config.toml
num_hidden_layers = 10
hidden_size = 512
num_attention_heads = 4
num_key_value_heads = 4
head_dim = 128
intermediate_size = 2048
vocab_size = 32000
hidden_act = "tanh_gelu"
norm = "layernorm"
norm_place = "pre"
norm_eps = 1e-05
positions = "learned"
qk_norm = false
attn_scale = 0.0884
bias = "all"
tie_word_embeddings = true
parallel_block = false
init = "uniform"
init_std_qkv = 0.0184
init_std_o = 0.00412
init_std_up = 0.0184
init_std_down = 0.00206
optimizer = "muon_variant"
learning_rate = 0.00118
beta1 = 0.9
weight_decay = 0.18
lr_head = 0.00617
max_grad_norm = 1.0
warmup_steps = 200
schedule = "wsd"
decay_fraction = 0.731
decay_shape = "linear"
final_lr_fraction = 0.05
batch_tokens = 131072
max_seq_len = 1024
doc_mask = true
z_loss = 0.0001
train_tokens = 1154000000
max_steps = 8805
dataset = "wikipedia_en"
Each number is 128 + 24 x the weight over its row's rms, rounded and kept within 0 to 255. Layers, rows and columns count from 0. Numbers have three digits each. The size before them is the row's rms in percent of the matrix's.

# layer 6 MLP up, 2048x512, rms 0.0488, rows 1726-1780, columns 384-511
100:095147096128156168139115081129117136141074141145138129107117152098123156128118125148181137115152116145084144110114088113147113122145125145188144144144106151162125150165102127133102136143089122114142119138161100090143123139137117142106137136175127117134116128099118119117128155159106185127134123125147157117119151126148136119133123079091158133093093100124156092107133108156118120135131
107:117132103099117114123121139098154093113151108115101136152109098084152121132095093155147144129132163122155141176116103165170114129077161102135126121122137157170108157133166125156088135166158095169169140138133143140161104127085128121118152123098136151129111141108104141149128137159125121113142173121138094113159125084138104144139109109174121105151107108121149145108127099115134147145124
091:093119093116146102163138140123119105131147096128164140142105099143154126150111119111161114099109127115147084141134156096136111131098150183145117104126137118115149164179131138142102156093144127092146147119123139165136106095178096150115131165119128096156110143092153117148092124127157146115122176162129135139118168155131085143124122121120111123085113127092115122119127108125140122123109
102:114117138131136075177096133161102156112086108129131119124154147136134127107121124124175098142115113112101149125146127166113110109139155142088135162108123164131151088126080124127089112188100110135123123097136120114135150148126132170147136109073183125106166123137159155144121114140126104125152098150118140164136166097121150118151152121136108133113152124112137155153129107105117094120129
097:149145119147181121154146141166155122104139186139155142114138082137099129111146169109099132104085104148134091082152141168082148159095145141134143128097078112125119171125131105138104157152097115117110127103150100101120135116104109099145110075147138166137119134077164151139115135137169127188112117179133111143121082140153126102157132137105156138129111181153105158139120126156118095150125
098:112162144097117164128140073104110129102105124126092156096164173118128109160116124169097150108134124128085120114089145157112142134152132134123087121155111127171104129072126145139142176153149147134094114111160114109128101121132097117134123113121120109134149096115136138157114150124129146127109169143149155089143123121101087167125134115110134091141134124112105115105155119160132151134140
101:148142134145142123181142119129114131171147136124130132090176086129138133110117143115124134111139125133143073167106101143140127144144155165132123121110106141120083115089098137149173113132154130127128102100129119147121125094157111131103149114083096113128125131126125116143097107132131146138152077100081165128162095126157137141115110098134132124154149111124113116127152132108149092127164
095:159142155139089105173127103093152154118145102155077119109108176065103147127153137127121120144143186103128158150145172155106174170128153136110124113157131146094149152125114178122125127153143128176125128162132073122134089138137156120074133155123111134124111126139157126106119135130152142111095139147120104087125132122169133138137144113130124131144107123142123117144153114146085126134111
095:099167123148131146120070173135155132109123144074175177103148097163143144123140132086134118130152113152146115100095115147117125131086181119108147110111160114120130107113097119134146151161114135161167152124104098081172149120129121105176155125154129149153057126113131146130155118133111111142095118128138148128100106148090146144114104160120122100170105092132115157130116121129136173126078
103:152139081118133085173130155098115117207129166153167106125147127188150158129125148142136137146133127144100163129125192115128145131090140124122116144114111140155119161139117120141129122116122114109128186139118162100112102099091104165159142134107132138128129109099110151139093133124120111116118098070131088096113116095121096112150163151120146123134117119133139143135174110133103133115088
097:123107110149121148126109137171139108073119128150149121100142128108145110115169091119140163128119101145127117102131101124134112142113154154068124175102111138156115150104153111139137104167157099149163187117161171151110100091152133110134147149076132105120117132130109131103131161146125143120138126110139142127154110168141141163151142115117153079093102132119147114121137114076139071125151
094:150143114132111128155118130131147133101108093153108115145130121096110094105119190094096127137162109129162105136132084147076067111084068159104107164089135160158141115138166159171140147124131104146075168181095121131127161091119159088125128162105157119130148133093119112120131130117088134092100135112160115134104144112161105127140148135154159106158156117112135099163126181149102140096143
096:155118090114126101136143103144172154112139144131115143103125157100103153072138148094133121123141158101132122092098121122127131105114102144154113157127123095093124143117133151138153099153114143160114138108111131095108125121156135066103143111128117155161113144141120081143117126153139154118156174154135135123132151128103125149124166142086156094104075121123140167180147118136073110128104
092:151129154124121141112089116139087119155145120131135106182166143114103123142152131089107142124085134144104144098084145103147129061166116108118127128140149138118143147151120112146110167139139099104120133168144164159151131112133132140135106148124134116138132107116149078120096148150121118096127139143114122107148154118154127157170124075126146098118112140127135107094104126123119152098126
091:118112153157172133112122106090150153169149129133145154167159146119107114164163104130163115118107163107121166125154103177100139117120137108154161136120105111128116152109146134158164190131117090119153122108105083173120126129098131106111174126111112140138097152129125119116064119122147153111117158158143124143108102154104110166122136122109192122146129109084164154102119107161130109128137
106:140133171075124161136093116116154136103121146100139117142151098101138111108132099181122125073126128082110118124154154159113125087146132138093087109100114168152073125095153086120111112145144081099134107103117144109105130108084153132111099153110123116121142113115128105147092108117141156140164147162152116071123126105129155087106145110135111152139149108097108145127138098123074104118082
098:155143146134130103124124118115092127143125107143130153122170115157136124154161161102132132144160152111124130084108094166127125099108146095122168095175108150131139142145085160109086106155136128123131097139137129124123082107077138136112134090111159118118136087114134092101147156133112150167104108138126137102096097188132095129109133130128157131119174139082159151117132145112075114118138
096:145125116150110108078111165159142115134102105164131138107135141110166126149115147143089150102150112165127137154115097149175105140111162113136144121158147120124117152087138088118140131110161092113129124152126117140129103169152111145179094147100138135117136091135089112100165107126140168159140116154140129138137103132171087080119126130185139191126114087105116147147119149134088104169143
098:124157113125148117134103124134135139162139164126119119138093104117114105123128171137113126154107152148137115188107114134168123113164141107102077130122123128083095133098187138124148121126127129143110121139156139166129069080136173115081117135099150100140132162126097103111099098099127123095101137076169104123134130105118132126144149158109117140121132095126122167117092148092097113106108
100:142095133131062159147117088144082130134112112135104156087177134126161077139115129171105156117107112134119142148101158103172164161149122129177141111138145147123128154109143115169158154135134145131141111116135094150104146152132079100145182174142104183135093116111148116089171124132123127118096130132126066138117101108069089145071121114106125123103134130108120108151098149115156112145105
091:140134124129172155193124073096114116078110124117088122094162131107108104103179145124111148170150100156087093125115121105125135135101106144118116106117169129112135108160158107070117126150126193089144097145097121080113138136127119110114165149132087126115119136110109162157148145101156125105138144100141110132141162109130137114129152168127135161117156134149178127158131115138082134132140
101:118132137152086127131149169146129140133111163076094155121131155114126143116108127106127133110093137108123114163173131111063131101125101147091126176110161095141163114140081163168136085131088101114207088131114119088156117165085126152131139174138113133160109148123128140131123130148094122084142126110143089134118130096122126134144158138193129168125130105092138133123138141077084150152177
110:161125140083092104092144111145102121117104120141096137118132117115103086151162155107135078107110106130134116113108168134110126100126174137097156144110136101158140136137139161108113138163163119144132113133140092160122153091129119135125136128104130081124109097100046183141145134157138131078149076134176145147114139145146109111142138132134120104087137127120144145128090120084151094129132
100:136109098136112143128120144109122102141109169105140113128107176116121167110092145125146145115103133152151097140114112147067088163123158125109204137141102109106117151120117131126146128145148119132100134126132160137139124123141096106082123143182136094119125114117156067144091100099112139146100077162136136119115117201162164147126141131157107142093179159145133110140130121101079086174123
101:135165097110115118139117134110149121137128131157134139098156131149162144145140185147094173141108122148092111144129137107124106140157159102113105099097109132120125116122157113176137098126149175148115146089130116140123147132102160132114153144146146155134105095097103131145146121143124130137164138106138145111097139194111132094145132163128096134132141143173112110109106117088089089151153
089:167109157185125112140150130140165122097148073137145119120090122104128102143076136109156126138160126152133152123112103133142171129115138088123089128114135134170140081114096108151075145132121111118099121145170139092082119153159122122105108133124087152130143113086148127140115094139107139116137130086103122174105138146085153126153096094122118128142142136082136124103161105098118070115134
095:141146130166117053120153114101153122101142097100133100108116138155137137113146109085113135111151109100133162129114141124123081087103118137119092087149166122090140110160156143107119146151157124106096131114152084150111135105149147135128099098114141140133176150140150115143174127149097148138150117122153100090094127133153127127100156125111113114126091117145191134163103120168090132151110
096:140126142158100175141172166161092109108108147106138101116116142132110134155105129131082161102130126150093132094146094104104158077100112105092157124150163155093099093094152121131126089135168102110093133123119174113115155164123169165136092132147135125133133095090090094119135080125116132112116144126095101119073123128133091128122128145102136132118130151116104154086127146136192163141173
094:159123139160175136119087097123140126099132116158145123126170115162115134156153065170144099129110125145139080121127122137124176120122140126139089093135132117119126117106130141140121122073143131102141134134114094123143119136168110144129082137172082113131144152112140121163125178112143115133124106134152161095123121134148149134160123125110123136114164141131075140110109101117121102124146
094:098120130112110095143125133129172128137099135079126145138144119101099180117109167133177091150127109076090116141157076176130122106131109177122117105098135136133124190157152163167127142098126146118107107124154152140120129150121119134149091139102124100103124141134137159152138136142132149124151150121118175097133187138145119139138167081122132149123120116129139139125094104141145146148155
111:151098161130149130091111135152131123115074147137142098136121103129110179130152060088105094112106131130195124154125119117118131134151144097137072152120112131157144111113113142147084115164121129078152136130184110132118154096139107122157116125118127120110105101102083125101134141138106137120123143138140134130157112137099095122146132100146168146082114099163112113125104138118132149123131
098:114145094108141131129172129114135144147116124132134158118160120139136123118121120100105110125136141121149135161144129161047153105161144123108087141107154158088098162126161141114143132109117110149127136142133154129108163107129118155104133115085122134077121111108123109155124163132123122131092142142160141145162102152122138133123138129140156119139099126135100132196151169151168156134148
091:152154130132146124193101118122138114091105111120111160133112132161069146133120182125119146148108129156152115096156104145112130112115125116128140142111137160126147112092150112136114114125146141139137066123125137124135146136142090136149171117141144096106112131132107096147128138097134118135170117145074140083095117205178135160174171129116083138116139163146138149116139171068135131109129
098:099134064095132097095123139142123125134104110118129140170162078161140107150128152073106147133129141108156127121118120123129100173138087145144157114086115104149056156116155124140122125166171146119149099107153160115102096115085141120107118116112115093178126113107100155152153142166089131152136136167126161138149153116112108100149101146129120108126101144111123129126153126145112114118127
110:138128133153108123127114130146150136087152123128096116099141128152160149113111111131129177116131116146118112164126111143087129129147136128098123080118089122093136139129110132135117116107111118156118091119124129127127137129114132139164056133116095108107131156149105135111114129122097138112118136152107116123157131121152139130091142148105130145139072112141173153128119117122142158115172
093:117176116133134149144113105142117145106100144140109099089072167118117088148110104111116108142116112170152119148112122166105077127110124156134117117116123099156084159128110116128114156113142158153160107148124079136139158087117124128157134150133118126133100098142162134120127141118141123171150076128162099124153048133168120108100119131164138160143176130088160111116157167127115122127114
100:115109145163111093127146124093128113105124163128135126161121154118091139139112100107148162123138122148140111134139168120205138156115164134133148182178157119122068089108159097131123172130112088101160169192095150132104107153083135122145179131115144140121121141159100127138135120095165143100112140093135066117110125148138163074110109126161090141192158107136136202091148133146118114136116
097:104124152116103148169102121149122104104147124087076109121139141175141106088136150129157141116142136154165132089089087103130133176097096118121127137102122121134106100122148115140120108099117113091154139116132139104111098073091090121149132105135154140148086125118128128117135171107116115066128181136123070145128199087118160093112111099154103117097134116102153104147133145173151171147146
098:095125128087189131140122105152107106102140111142125139143143130136132061156117093111130150119116122116116104127146163120114147100097111148082130110092112161107169129071127098152129109142124138143122113064125114160131124097129131130143101126178116130129132135129158105154141137085146096131161122125178118126147126117118149120153133143148134134158148184149112109116132137130109124104157
094:165151120137131128124126157135119119159167116124106125147113108142128143126157130110126155161153125132138107147110146152095134115104115124152127106080110135125115145113151184089103103104138146108175112119137129146115115155155096087147144148112137135145146139110119134159098120145108103105137114082098161101088068151096157146132104150145167106108128136141125092098149179149141152125192
092:114109106121118144118106145140130112123091154122102130119145115105110164158126106138175142137142120095151146084128109137121122149122108129163113169123115146116113158149083180122133142112124133161125128151091117124178139158118114145110122121084143161129100152122153127137161129168157131134129115150140149100082126143156139115120100110118142067084130123134168135156123111143132125120093
104:106119104085133097135149128108153120128098132170118122113182126099159127116159139154117148125143119105104155076132132164180109051087175113117136168141176159198068116107162086138126148127150131156145168098139082128100142144117081143113147076123140197081119091119080144102128180116153126154121159107110180106103135112152088154081136159103133114140121119142080156147143147101113162126127
088:096095166104089160139115149170125078143104139173135101147141137149143167150128135117137100114107115164131105156158127152141088141150110122149127126084114118106146128107126090098124128142100144102100158096133117069119141134144125115126095166099138120104142102097132119151087138126099157120126142122121110143110134106144131136131118088149144113116099118134085096149144124132152156110121
109:093104147126123110083131117114151120133123095110105116114155117106126104132100109137110104128148151088122101199129092125172167115150146102129138121088105134146087111145117152156175126117118138119152135134102126105129126120073175127115163082144133179101116128154179140105150099103101167114087144116109129171131087112119114102112169153117143152142100139129134109124129124110109149091152
101:131113135110153142092118107141124120133066131122136159112143116158141107105077163133118129123161141103125107153125185170118112123106155158126196121130159100122148141101165152112083125095162138123169152154119132188091103126075159133121082150102119158158110101133097145079135109150153106127134146104181099109152144113123111146130166125138188182106124150133115118097078131081112158137146
102:123158131113111093154118103171101128149120151157143117162142133091121116103136139182126139074114126108074110145138144131107152085110156187111117095146133145139145144138100135146135166133153112121087090148118152172096108101137182107127135142108160112133094143138051125145140105116150122099110136118157139097145120159128133098144156131119137153104164061142121082149125103167127144150132
111:118099190140129112088139160124147141139138084117162125105107153128082115093044148115117144134226156102165143103088148149076125110129121141124153096159120118132137102122162168164116116135105101128136117137103088087134138122119177137149123119109145151056154117142135128152133126096119134117121154156103113115150113091074180129102098098139121130136157169138117088126145157137136161109097
106:112152129116115080122105120101149117130111102147135150109145170111146115112125140092107146139142147100146109119160145147138114099143149167110137047089144137121135144125122139118121104127093103133095146163148135136117118117109128110117112122129162149114116158117181108150112099115114065123152115110164115109135111106132109166144110185133150147108121114110146099111118086136124125118133
100:114101145128097105107167117113138151095171121130097160106148167104142141141146126093128101136122126075078133119130133135132127085131126138124119112118124162119172106113135135092105096103155146145133128087178134130172099100115140132115093162116114129130164093139114110122112114108135109109077171127145144083115132147106161159101123078152133129109101111140112114115142135119151162127145
099:097126110117170154104163097107161125135134122111126128110089089108096098153129133143130153116167165143105129123099145164116130061116128137156104136143113142120133132145117104105140128115109157136165103121092158133163170129107085149114141130152126113157158111080129112125145142134106159146104128140155105109064138139117129103155105093113135118126153120133102158130126110161107103140141
096:157157144118114161140146115141131128156179100112098103111139111104155168116134130112145142086140110133159115164124143122142132129156109117152132107148125154097158135163122143181092112133118109119164128119173125150146126085148113102128122161102110127163115102139152107135134109098131135112069139136108118121110122125109170164105168145155102165167156138173100120089100125149118157167150
100:133107137097128133150128094116125089108128153147112127152141116100159079093093160150072135132146136132121107129101124115129109116105125126142086149132157124151074101103146141159134107064159137140111111141104168137162127137071112125153114115124136119143128114152153142113075122101116172136124115146142101163107157088147111141146123142109081125099132120118112128145163147108082139103131
100:102142117154118124127120106143139138142115136081166149151168172137124078160137128100134094118146108134120103098131139164116099066130156161124154144084142126104107126100118153152129088145173118130134150116131153180170139112139130175146132087151070106157129106143108145166125131125154142123141106196128122136148131101136133144133134096095092126164116149112119132140136165105108138117117
101:122143147146128144125151121114109111126123157102105099126132098169136129142136102163104108125112119136143128127161140119150085075121139128126121098134128116120140133126091160149142157080073108156128123116128138133126121165154167146091130131152166103161119168124138088166130117108097150084122128144157113128122135139109108127143139127142122157133100062154103119120114142152146158112129
103:133077097117095143117157124126131139084135161121192088112155113096117094126125110105117137149085126090091103091123161079137118097148169133128116084123145188143116154175157122098137181066127093114120132085091143095174111108119063146153127152120118170105156134119137142106126151137146140147119139127159122098134128123109151174142112124117124093133146108108101129165143100110099133150086
# layer 6 MLP down (transposed), 2048x512, rms 0.0524, rows 1726-1779, columns 384-511
100:136130091142119131153096079135144097121102143113140120119109149117126125125177143141151148155119157113133124119131124132136153185104105092107074105148101179093108121110108105182128117123126116120112091118125137153098160085095114126138117134169127109112106141149123102148146156165088146147086119095119093105143088093111111105120091147104102133168092141119160100136119170094126175061136
103:107105143137109148141103128124078127130116132115116115076103111177110102087083145138131177105116162110114127102135126151126122157144155160142122098183110132109128134091158117187143124088139105122146093099139089111142144139128105093140115102131186126138156107160103114138176109134119078120117176099142097105178147085136119155088113110119106123138085140095158127115110092078155148100135
100:183099122085133121112139156157163102109119144150157090133147167125108130128155157197121129122105153118152131105142179153102133170133087105147118151133096116103091171156120121143169115094111110116129123115117119139095123117120109114125134121163142145142055138142119158166083077116086112160130095138147125114114126110149156106126109102140125162097150095100102111145145118152114137107142
102:189139122061138138159115164193174137114169121135140156136142159111177123117121117192165164119108151152124093149134111133136085161133132120146137102127112142127124142118123159139146138156092145120122135135113127117140151111096117133155083120137103106100140142115118148123151138132108137126150115088096128119105133214155144119113118122116106150124118095091126112125137140184132113127123
095:077127086106106119127117124115118160132168143124104142099151136118138169113175115176129131083108113154108077146179137133150137156134177132153146119070086165143133135093136099105162142122112069149152141134140165169155106129138117119146123115170123138126148156182099155173182133182131126148145101138122111093153144133088120129130106184118112121143108148136139134149147154132157152128160
100:145128138156117100117085115178175147179145170199118123170109174143160171152127147158157116130166135088123105133148102081113090201091142134115133133126158105137125146143136112148169155123127098124172130117147125145118130078166125182170142136113130123121156137148131130114190129164103091099088126125158135114096116100107114073110165146147116124145135152098143114126104140125124130141147
093:093133152135119097143126151143126147097125100138103101120103147118112120100131132171125141135106130168095134092094110177104104154133093144149145106142164124162185179135162132150076124109095143097099158136144101126130104137130135124111157159166105156152115145143119126127120125178133146090149127104147107097116098127121159157074123140126096108153105110134108195170115153144128162132107
102:077131119117140145115107098126140104169092095101106127140140143131102143142094152139152119101102114135094132075135126163155157076171136127133127150159126161132098200170140134133134097100115169093138150160113117143122146184138192165082117158152092141151131132143132119093136146138170155148110149147141104149098120143098133081117096160140141113124094143103117131146092125079151118086138
095:112091146137149121104161114143178133107125135140090136104124131112133161164123146084142127155134107169105109082104151130112121216119164132111103065122103118179173119141115112148127128125161135159147110131175121143121160160150090135108113094087130115118073119149156175129130148141136171122142123085096135126169097152097100142114108116088139142125093130133159095142106139119122090119168
094:118122125121107137136110088104170135128147117131093107173158090128147128103144145150126158123149086110169117129128099108188160175090122090120122153146120104114106083106080156145157127106109100118115102180160121125111091130166134161101092118095152130136119170116132121102138140120114109102112119160076120171127124127117158164124112087145084181125124136154100127129128151126134154135137
093:147164146163097127172137064103149124145151146096143179145140119131117124152104132101144091126128156135102139136117115106173149147130090164144117116140132145102106107092167167118131114133125130125125121116105077125123113111123106160117119078139115127132193099088096187099129147115156129117125156160142080086085115112141108092131109120142141150097152163117148071139126131090146129157095
109:160096060125178100109144158157102097156141099148125129158112113125125154133126131085126138146119105129141107168083090122178118093111140131102148093101120096150135152127139103115144115143116142125165140134143124119171140142172155146141154166135127115132155177122121090118135146112114128121122127147148169133159138147126123123147140193136132077167121131148138085139146172114129148094125
093:113151091121084125096135136105129106168120063135158166094139126137141079100149079071118120101126125140090150155163124138141134214146135122101126081126107166122161141121161105116136143111136151102110138084098120142096104138166120149119109110130136150141134158115114181164092167132107166114154126128090100121129131122123129137096118149107148132131130120130155178126111135129120139134176
089:147112133133133127126146116161136109122137129129170132132111105136101144155131122198170098163113120150106133131148116152136111160145122160129131133153104120104135124157133141108128113076127142168154130099116122124121120139076103077112086150143135112108105133147087130137119111101083144096120075117146131140104121117104146111121136171138090154131105113134135109121168130121136092110144
091:146148133106116100126114116128122085069166172095148113119144153134112142116095158157113139162118114094118107112109135117146109174137117162134131125095119156108110149143067151058134116138146131117133114081169126140092134117160105117142130145165104133164139124183118139128121127154116129181138115131135118107148149099080131126124138094114139155096114150142153121145145071102136112101144
108:096139128125131141154125132145150128148128172136105128138150156151163119118167100200123094124134132100115121107097110136102158175089136106150119145136113096128095129080154139101101119137093160132122122151173129142119139111111163139129062194113134139123155121112100169130152078157117104144102116164128130085135144085120114104131166111090114114169135069122112141141152119096162132129146
104:101109153139125167103144112077111143148102118145120147125108139141095076145144126191124112138121125137110141116144115120126105112135153113174139191185124071107127173178208155104120151146142094163102161183151127166100134135141108114141149140095111124107142136113105117153185112096133127113106143130122118126100144135075137125110140100113128134113163103063140128119139175116117153120133
104:110122122129144087110151132131117126107117126106142105121071099115095096110139165053112131144146163150152109169122163092120129085159116109149145141151152138092084145194123140141122071079125127129117125169127158152135140097140118145113143117164136110141144165110145193111096107147127140128150132146115090084093104182146117134135198096080157116139089106138088095082088111118117135119130
097:114091155146160142127097121116129111156120116158154141123129136106139131147096138099117155153150114109118114088161114133057113094152093128125113143134100165159164137177125105105121139131092133139133146121152143111118170142133097167137115139137113136147096115102154147098116123188152128151127120128069143143125104085116097145064102147137121127155139166159119183132156125143126130124129
096:132158126126101168126119127135226155115115182130132142136107100123109112137149123119130166132114069080095150144117110120148102202114154146143128125116161151151144088114142107120105110133101109162077094115103132095130125097123136141133114116158129140156132145158129143131085117148147153148126127085116136140088126114113091073161119149122143132124061129128154133099111092132152087134136
097:131120124161102081127116092124116113145152120096160141142109133137128160193150109178125096123111133126121146142121145133112128179183119120089094114106148123119120135086148103137155187117115138139107147142118083149141131133143143176158124146110149134147165127125147133141105099116127118183087116131107119087111135089081135153129102132119144139136118140104116127166107142144125082119092
086:085111063120168154101096098131138102158122112143151138127120147134136126140124109090127122121076114111122145130094128113131119119150131140134129132098096154145095146147103104112145118098118127117158138165142119110140146082149112119144135136115137129120185106124128122079147126106167128136132089080155105150154120132114139111136137122144092142140109104143120111102160081131188137124107
104:157133126094128106130140096137110159151157145157145139136100123106120131147128120061077107109119154119147125117096152134114150144134141133088099140176109172078108125134146159132163113173145151125096164161139114163106134156131131103111127150135110105129147116081088134130145104162158130104140116167143152177132165150153105092144124096112115118098121121111148130124097110133120157115134
099:102140096103141113118147122120191133114092117148121160133132107096101120127145125106108132072140145138163107123170116110125109111169127155160080173113129121143112127151161110116147117106093158099165131107111098110114137131117160141139122083138113130147123135132124176122100161121118141127139114173172122120113170102160107113115135100122133146113104110117119120155150099124100098081088
099:132147129133147127152115144129145150129113118121135130108127085129120130158174109178111134110136088157102112137108078156104123110129087151114117130170120113111143158145176092072130157154115113079145142145105128083121134137120085129114120125164114132157117137181162162100144112082145168128142163165103122117129120111164101131143077157122149083123143148118141132106126100134117149141093
098:090124144122083165112093138143081152129130154112128105142136138173118094121147084048105139099117129128166120135152128120081144102112137163122206127116129153123115135131141117124126116096108102109171156142128122148161162142091116116138177112122157107127103112146097136153160172113150137141108118162135118138165100147089118133144126159170163137116105121155111167142100127163136164149120
104:170109137136169168150156064103135125089082140116113126112174093129154112133076179059159095114134099132156120129141133138133118158094108162140158096118147148155131137154107131163109111087133089106093084154142166122103131132115114149153143139172164103175122135123132167180128160150132159109129144092114143087099132141106132114117123137133129090149093117140123174139150126126139099115134
098:110128156149101142144167135120089144132147154120136149114144137119097098104143143128083113118110133088110142132068119141142125187133113146196137070129130159133113123140132154131191098128161129127138102117138162150162112094129116135148165163126109154128135117122138122102075106127123152114159110143113138165160122129133142125138145122135125094135105086137130140131126148095125109120105
097:104144121097112101139138117115123131132127142121100170118109132109070178121120171111121136190128120148102106169125125135087088126149118114141141101100128125125100114145102120132101099172107126126127115117130129129143150179126126100142115129124163111168150130148133146107160145143138131147128140118136112124138130116069143128133127146097115103130153146121134128160108192097154086122053
107:138138125147097128117137112145156151110128128121067123117111121106155139140137137149121161137124184127174121109124133121063121128138146110100121158114113149151126129125110099112142130107158121158086119139042135149128175108130097144126070110163109114131160125139144111144144110144099142137080140136111138143117105143149121137175114147123066119153102176137141088135186149140116118144120
097:139136169172164105118086118125168142133105105145107100091124155109140133131136129137116151122148113134148148155119127167166136212115155139082171110155142134091118158130114117165136162116151170139120114102110123107091138172100141155118175119152120145143118117108114106166131121153125112121115134117152115156098162101159108112146116108145173176108183134148122107125141131093131137060138
102:125115141155123112131095118148136174131171154101149114117188099188136116154123131144135113099082093142155124143093147145110133191129141144098134129159153106133159105180118109108161116124109154140152145149125131105171104165192101126142183164112142132141106146119141169160138146152138142135175114173129110157123131074144133149129132101155149070049120155120149174125150109150113107109153
102:114187136150151108102142106110093115170136115153132129144142133134117088142125140104097162173116129108158133117106126112124129143165089116139150112109127105115154127152179144154145125134087151116156150130156112130094134110079148109096134085107168119129142116081131138129125174124120154168123104105115129148119100139137148112160104128103145121129143070133141127126145121150108149106135
099:122141132150158104121135074145152146135184097089165119097122098121136143141129124140145126095118152151087110133120185130108118129132092170155119158077148113136201153181171141159151165149093138125114170098114145137128140114113109160110141147123089152121165137085176116121113109170092109092086130154111126130120145092130131131129172099146146148130123130126103121100144105118135107120120
114:102103150147131126117176107104094082137147134140109105179098107105123151105092141138130148102157138181145118118097096126101072139123149146121143138095129147109127163158114114131159136111120156065131132161128137151142130136149141175107116141104068103140148165156133194110133119128084118145117143136137133146135128161113153145102141109128121129146134134150145135086111135118134154113129
093:163126179139146160128140089141119085128136120110130130125111135125093121116146097140133133057140139091109088153162148153118129115126128151076116120121140137108112122155141152151187164150094103139103138121143130142157095148134127126132132126152085154151119157150116134157120148095139119090106158100143130133104164109104113125134149143121119113048125127130139127146161117103122111129119
093:154125125098078118172156131120129119132095103170134102125139095155085131153092127122119146110129119155134138149145153121126108131169118125096079152163115125170138143162153146143152123125167143168120139113123140148161122097151160119155140151113132100131126152118153143141104130146129107153137146169124171138133097162152109141172137145132132101087109168164167121159130109111163150125114
094:154117133135117125151115142105134141129146150149173113137114105133129147096148133078110144137117126151089109173146125106095076199131153172133126140129146133115105137129127138097120126141131097149118117176126146115157133166157141142082114152146105109091162114091155143127141149143122095120188096091117136132192098174141121129146162145140132135112101188152085105107127149061115091128107
095:119100129133121114108110137139088135142080143142147131139118160131088102162166131108136152109121145159110120096161138121155146168143125091087105140125160102155082159151125152085129089141119098105138155094114133089169117140140128130099143147146132169136112126117121117158144153146133127110107177130105112133083127109116134157152132091138084162129101146132157180133172137153085161144135
099:113149137135136081118126128153182153145147143123135125144173088115138084102106178170086101095097145114131141117114155102159115132139159105119077138157125110130142150098133125107130125111100130130136146149154114125135092112134124145164119101119122085112156125157129097143124109113142147102096122158134116128134124122132086122102116129089097101097130128118165118144112083077124130145139
092:137113144100142121141119079147134135105154158186123123155098137117129145114106160173116120107151130111117166121098140177153142107158178104127106119112114169162161157072126137131118119179119102096131126117119137125104122147130099161140137122184121138102156151143135175109081100125124156105122132105097148138175114147094148139138108102140178087105127117088080147131164132117156127138120
123:148130149114149134106111121143124119123107131134104089138129145133126105110178131250129148151134137125128159133126111124150114096140138142094146086128177116163128142120163128163082170155097137151185155104138116166073160120123126126134103095094114125101132156102128105154142139135114131101130103103111112120111127087115103170102191115105097172156119143155083129097090111116130159124174
095:123120119112174119115134117113112096098137148100135149082098094134123117072157111127145162129123130118139147108135115157103157159134113097110142094129105092168113158104090140125150107113073147119101156108103157145151110094170103148123136118139126144148157113146143080081126108175143143160091174172130142093158141090135115158135128093142114141150161141123172151129129148117097091115101
105:140148104082112113120119162173107142159133144101117114162124157111127108103115143129157163131134100134119106173127151163182124157169115105153132147121158144122123132120118129082125032083129106129124113143113109120136125132142129091134135144136119130122096149156158105118105101123139114114152146118117135118151093134105144188103115161096121114132119141144161144134129108158158119134125
097:124133128113146143115130100124127126134185135131132144121134142128086136121150121111114174103151161145142106137167147110154157171155175119154145107101136151152152114115165109139151127137137094144109127164150149162142124133127149153139159112131170082107141153121111114116168150102095134164131181108117104091154105124153144159100072122130103114105121105124132073155135136098098148120168
092:182156132130081113118102076161111107107141163105106134108145079119117125156114135112100135136140123121117157111116157145127115154127102100163092122109101136118165120116124105128146145109136128117104109141125113101137142116088110081099145121120124145158093123095139148108129143139121138117107089195119146152143125084156129097145135108121138085067151116114135129162115142132120152083134
103:137127118123116140152134104145133107124113106107111130100132131101105134131169138149093151161195114177144110139152165130114155207119123105156103117138109157140102123131136138107102133099120132111108147123116120148107071163152109112166152138115141118130105148133138105161128097160137103114095153105114117124157106123134105134107131128109124136102131128110151142148164079092140112148153
097:128114138134150098111144062117116092106161141094129081125104147121129098133112130101140142094128155080135107122084160157117125115159141144095159109103145087136115157140119153135117143131114081128139150116163137158121131113142128122119102109118150091085124114137152135148151124134078141133094122127185098117127072132143132141151143133140123157080145117109107118122145075098147103129120
093:099164151124174130138126097116118137106106113139125119120122164101124136074125117128130132128129086184127166128127108133112143175178119107163104135127133080151176106111139109150096139117131099079069091115131088152136148108139128165109108098094144080124124129108146160135147089119105154147161132163108135126101123118143118144135079080125112127124127131116181133147145170091136161119149
099:097127127093149099189148116141092130122146134161121141110115124125061127123131161056116136105171171172160080162160115100128109169141124108165129169114159142110130087154110105164148116157103149092147155125152115119133129143135128134185132115146111125131153120118119113083160114159141105141113154099101123140134129092119165149127114101139086098124135131142168144104106123163175135142114
105:150120122139118167118113114136137152109168143149129143119111177114125125133126170147108108124118127111126105089140087110119154040143115099155165123098111090132141131112119130124124155119112125080130162106128139143128135161121162115130103147149106132145150133136079157121096123145148191159122103140121151091153154110127104104131132115172132095133151123138142133190133097125132094079101
093:112129128084127078101121164150188123127125141077140145117134114104152097162149093119150133103145111152115142116101178139154151101150126104108148103141105116131126143149156134134138113142108120137179126128124126086117099118115154161089190129132131151121112167169079126123160132107111129136129113141142162109147143138138126132113125115142140167137156089089151115121140146150126167116135
100:132140122092130120105108097136108158116145142106199135120137162111136145127093149146179141114137097147131110116120105138126121188171145146123086078153109093108150157144157094109158094114129135132152099111155122109115173162156128112128127149118122118110117105087112144139156097142146111115145143131125126105081146138105141130103094149157157126155091122146120102110166149144119134130124
097:144098152136092138136176134122172113136126141129123136125166139117170155156134133109136102103117163127135123118135100138152099156105097144137152109126095123119093098131124120086088109118110140155156106114129158131109127112076106118107115147129110145143123102156098181169112172148160101113119136139112127134143163070161136198102131163106107150113140166109152130127112132116135183117124